config = dict(
    n_layer=16,
    qk_norm=False,
    attn_scale=0.125,
    tie_embeddings=False,
    parallel_block=False,
    init_std_o=0.0253,
    optimizer='muon_variant',
    decay_fraction=0.31,
    decay_shape='linear',
    batch_tokens=16384,
    seq_len=256,
    dataset='wikipedia_en',
)
Each number is 128 + 24 x the weight over its row's rms, rounded and kept within 0 to 255. Layers, rows and columns count from 0. Numbers have three digits each. The size before them is the row's rms in percent of the matrix's.

# q: layer 8 attention query, 256x160, rms 0.0742, rows 196-204, columns 0-159
# k: layer 8 attention key, 256x160, rms 0.0766, rows 196-203, columns 0-159
q196 114:132135102126147131169112137119117132146128100140135110106103119148101183116117168161119149111127139115149097128124116142149093135114078118142132145111133105141082120176104168169170178146135159133127121151123146152173111089108155142163144102107087093133137120117156165122129143169124102081068098139123139121112066150165142124102161112151107122121099159113146153111110162130149139137105136109126129149149093120129146147073150108137135119134083121178139112148154143145135122087096132
k196 106:076047184112179072098122128163129139163161089113122100170132138150117159112141106129135103128157126111161122111105147092113116163097078190142143137115159116136127148131128123151094123141116108135135108109136121119140112159095156089154110137127122126118145118104143144142129134166107133116124118136137126127145082127099108138090099132104140148122093091119133117133117121135162158087111162130150133182112085096168083139146131114135107139133143119126095163119119130133142165101136132
q197 103:110153127125133090124104128138143140136154177118169139148151104150106173116114079092153088185133132145132182147120175116181163111130120109104164085128068171124088139124166122107145121095121103120102131152116125115167112120141106122104112143118158142135104122128141107125111121106106149126184129135160097109094095144085104144110160125164104135139171092127165140115156139105139108153162139111150122083090133107112121133128132131124120119132173133125153140138123145083142117115099121
k197 112:134143147158144173114144128124175086169151145108141127126107138142154113099154166085147146133090134145138129120156144139152146134179160107118133107131149083125147134118130107107141113180162169095080170116131114115158131103148109106117126118142136122084139163142105108131095150108135124177125097107146159122105102170135125154116163167129123155115132147134098143124146162165114126183132161141111122109128086135095164072109110120116148097135129147148153117127117135174152110138081102
q198 107:149181157127129116121114169151161104107094162124112124094104148111100161107126123104147096133131113117102170150082162117129107107117177108114124126154093143104134114112177083140116106104128136142119163144119157095124130141158148145112080133125142157177166123142133111116146132111117168106158156120131104137158176144122122102125138115132148107152135132104098131125143122139133134133177147087131164116131146101118170147174125126165156107112154127147164136164080162119185146108110087
k198 110:104073099151131157138131147075152132139107109143130110132140112162113140114182108154172169123143082128097115064132151066127111118145153134138117133133112168115069120135124092130124114143109158095151118127134135138123148113116147125113143128136120161107103115101101121100116147097119114156117090136147135119141161137106136150123107128129122123151081097096144134141111147159125099166121107113122064128087096103118116135123119116107125127135167154125201115139121188115122143168126090
q199 120:144106116073139108177108183095143099116100085117134104135106145096112152137148128147101138116140121096141102096136108143158115120125134129145073149098150099155117101154101102109122144113118127131151135184147134139138143125141113123144127107113131108155139127133069145152119149176132099110070113157077142141124132118157142107133118130086139154141095144098119122108090170115122133117128085175145128157131157127142083157151083143158076098135157129165139103103120163144128145113142129
k199 129:094094122111093088115138122136127135160103080092113081097125177095137172093143112122167092152128118109128110115105116113096085151098111136140124119092121125106097142157143113166125140115111135126158104082118140144122128150137156104126123120153082133095139110151121140111141148161157146081094121115141097111128123123064137125117108150091115153130139109110121122116110116144132166113119115135172161162126075108148078161134137136128173134137153118099149136096188131157138167101117125
q200 107:110145082145129125150091121092112140118120116098149121134161129097141155115114183151101102065092096118141151094160090133136147126131154123131120192139131095150143134101145133138154164132176162165152126141146142135139140139133151124168160126116075113132115152127090121107107162159122108115128077119110119148129098145151132111135117080122087130128082140109138158113162145114168134104126132128152120132104158097128099156127161126166092122162098118168166098119128107136120151133095096
k200 115:128190131114105147143140103071115112113173140147135130116108110105126112105124133088135139185114079170139103136118131138140172095121180108126128121124167137115110152099172188164145130146144144089104147142154147122119120141147122128144098130097127125148109130124113143136114133065138153115137169121144146148111148136114124129160131118184145103136163103109145147123121142129083121151133132123117118099075140108120167095155160123135143141125077136143154149189135165156129096139105145
q201 134:120157141174130127115127134131154116105141131136157144128105144137128076133146131097122126154095143162154197124134126117146181106148164132113120096149088148122124138094154138120137110120160122147073145134152126109127151129134115127109134130118090128140111152105126082112141084096086153134191162123150100109136150146121094157135126129176107119151192149134139143097168125139148143141151172097125112129118132134083174102146117116092149126105144147140133177156103145108165098170146149
k201 111:147169119132124164141130121122132106124138128143122142135118095153117106137092147129100142146105118158092149151136114164153150095122168102112131099148137117147151160113143129090140089153139132134095143151139101131172111143164145136138152104109144135151115088124104091131121114094084105153132168149127139141071138150137116145173135126167155138089113156166150126158135106082106100134141117110073108106148134134112154084113128112129090169124087137142105150200122127095118075156130169
q202 099:119098142140113099136155130113131096171162133197152132127112114131116134088140111120108141126146122128080105124138109104090127144139155150132109180086147098151143140155105142139089162140119113149132098148098091152123115112106133124100072155129141133123146166151130152176096115091108125131109126145125131115112158126123092146129143105092155165072128109098175094155127144162086101094156115155075115106117154104109139133142150129151133169142151097128129166139108142095151112161127144
k202 109:113109093162121105081130153130134142178115127097158098142100174132106175097098129148130122094139102115128165125114151139136110177108087127115122172124144098147161141136124136114109097142107104139140153083110115082154150144101130143145139136128101140125165109112128087145113116127172145104134102150142129144107134092127110112120122110123136165171146114131160118089073127146134125125139128153155114087194072109150124134136125137064117154104128129097096131133150109155092133133084119
q203 096:117119149111113114089123111143129122143101156145137116113116137121149093151142166165077127110152130133099109124169116161162167150079097160183128074086109113149095130124114111103147157182121126073154128148129098130152098131143086135130110163151115101144114172114142134114140145135135113098113104156133116144139079108139090123122090134087174134135122128092116100130141126148088111129106150123111089128126097138120123117088137110129150152126111059086124130115104095127124092125112143
k203 099:125133104110131140123112098114162150103140106095138122123088123163162131108116150131079162113120163127112158124148172131126127162097083166117150141107139141115090154145131142129130150153150115149169141154114163124119079129103138185115120148156071103106141141107137137142152148094138119142121076147116171085103203107140097145112148131153167134133144145130161121096115124118143123127141150131138155120143107142122145144128079132070129123163140114176123129107119095155132114151082107
q204 109:142150166142133133105132118106163151095101167118107114135095119122151135160111132158098150116093155135158128126155118165154142137107203125165124101152137115102102103133095145090086118077141140160150139131123126105157090152111115163141138152136129136132211124132104112130127103160134102169130129132161113080093152141143125120116099123155159092156103199147148107108133094120136140120156112140116119130097108163109152161138101134123113100130068110128124121118105119131148148124121144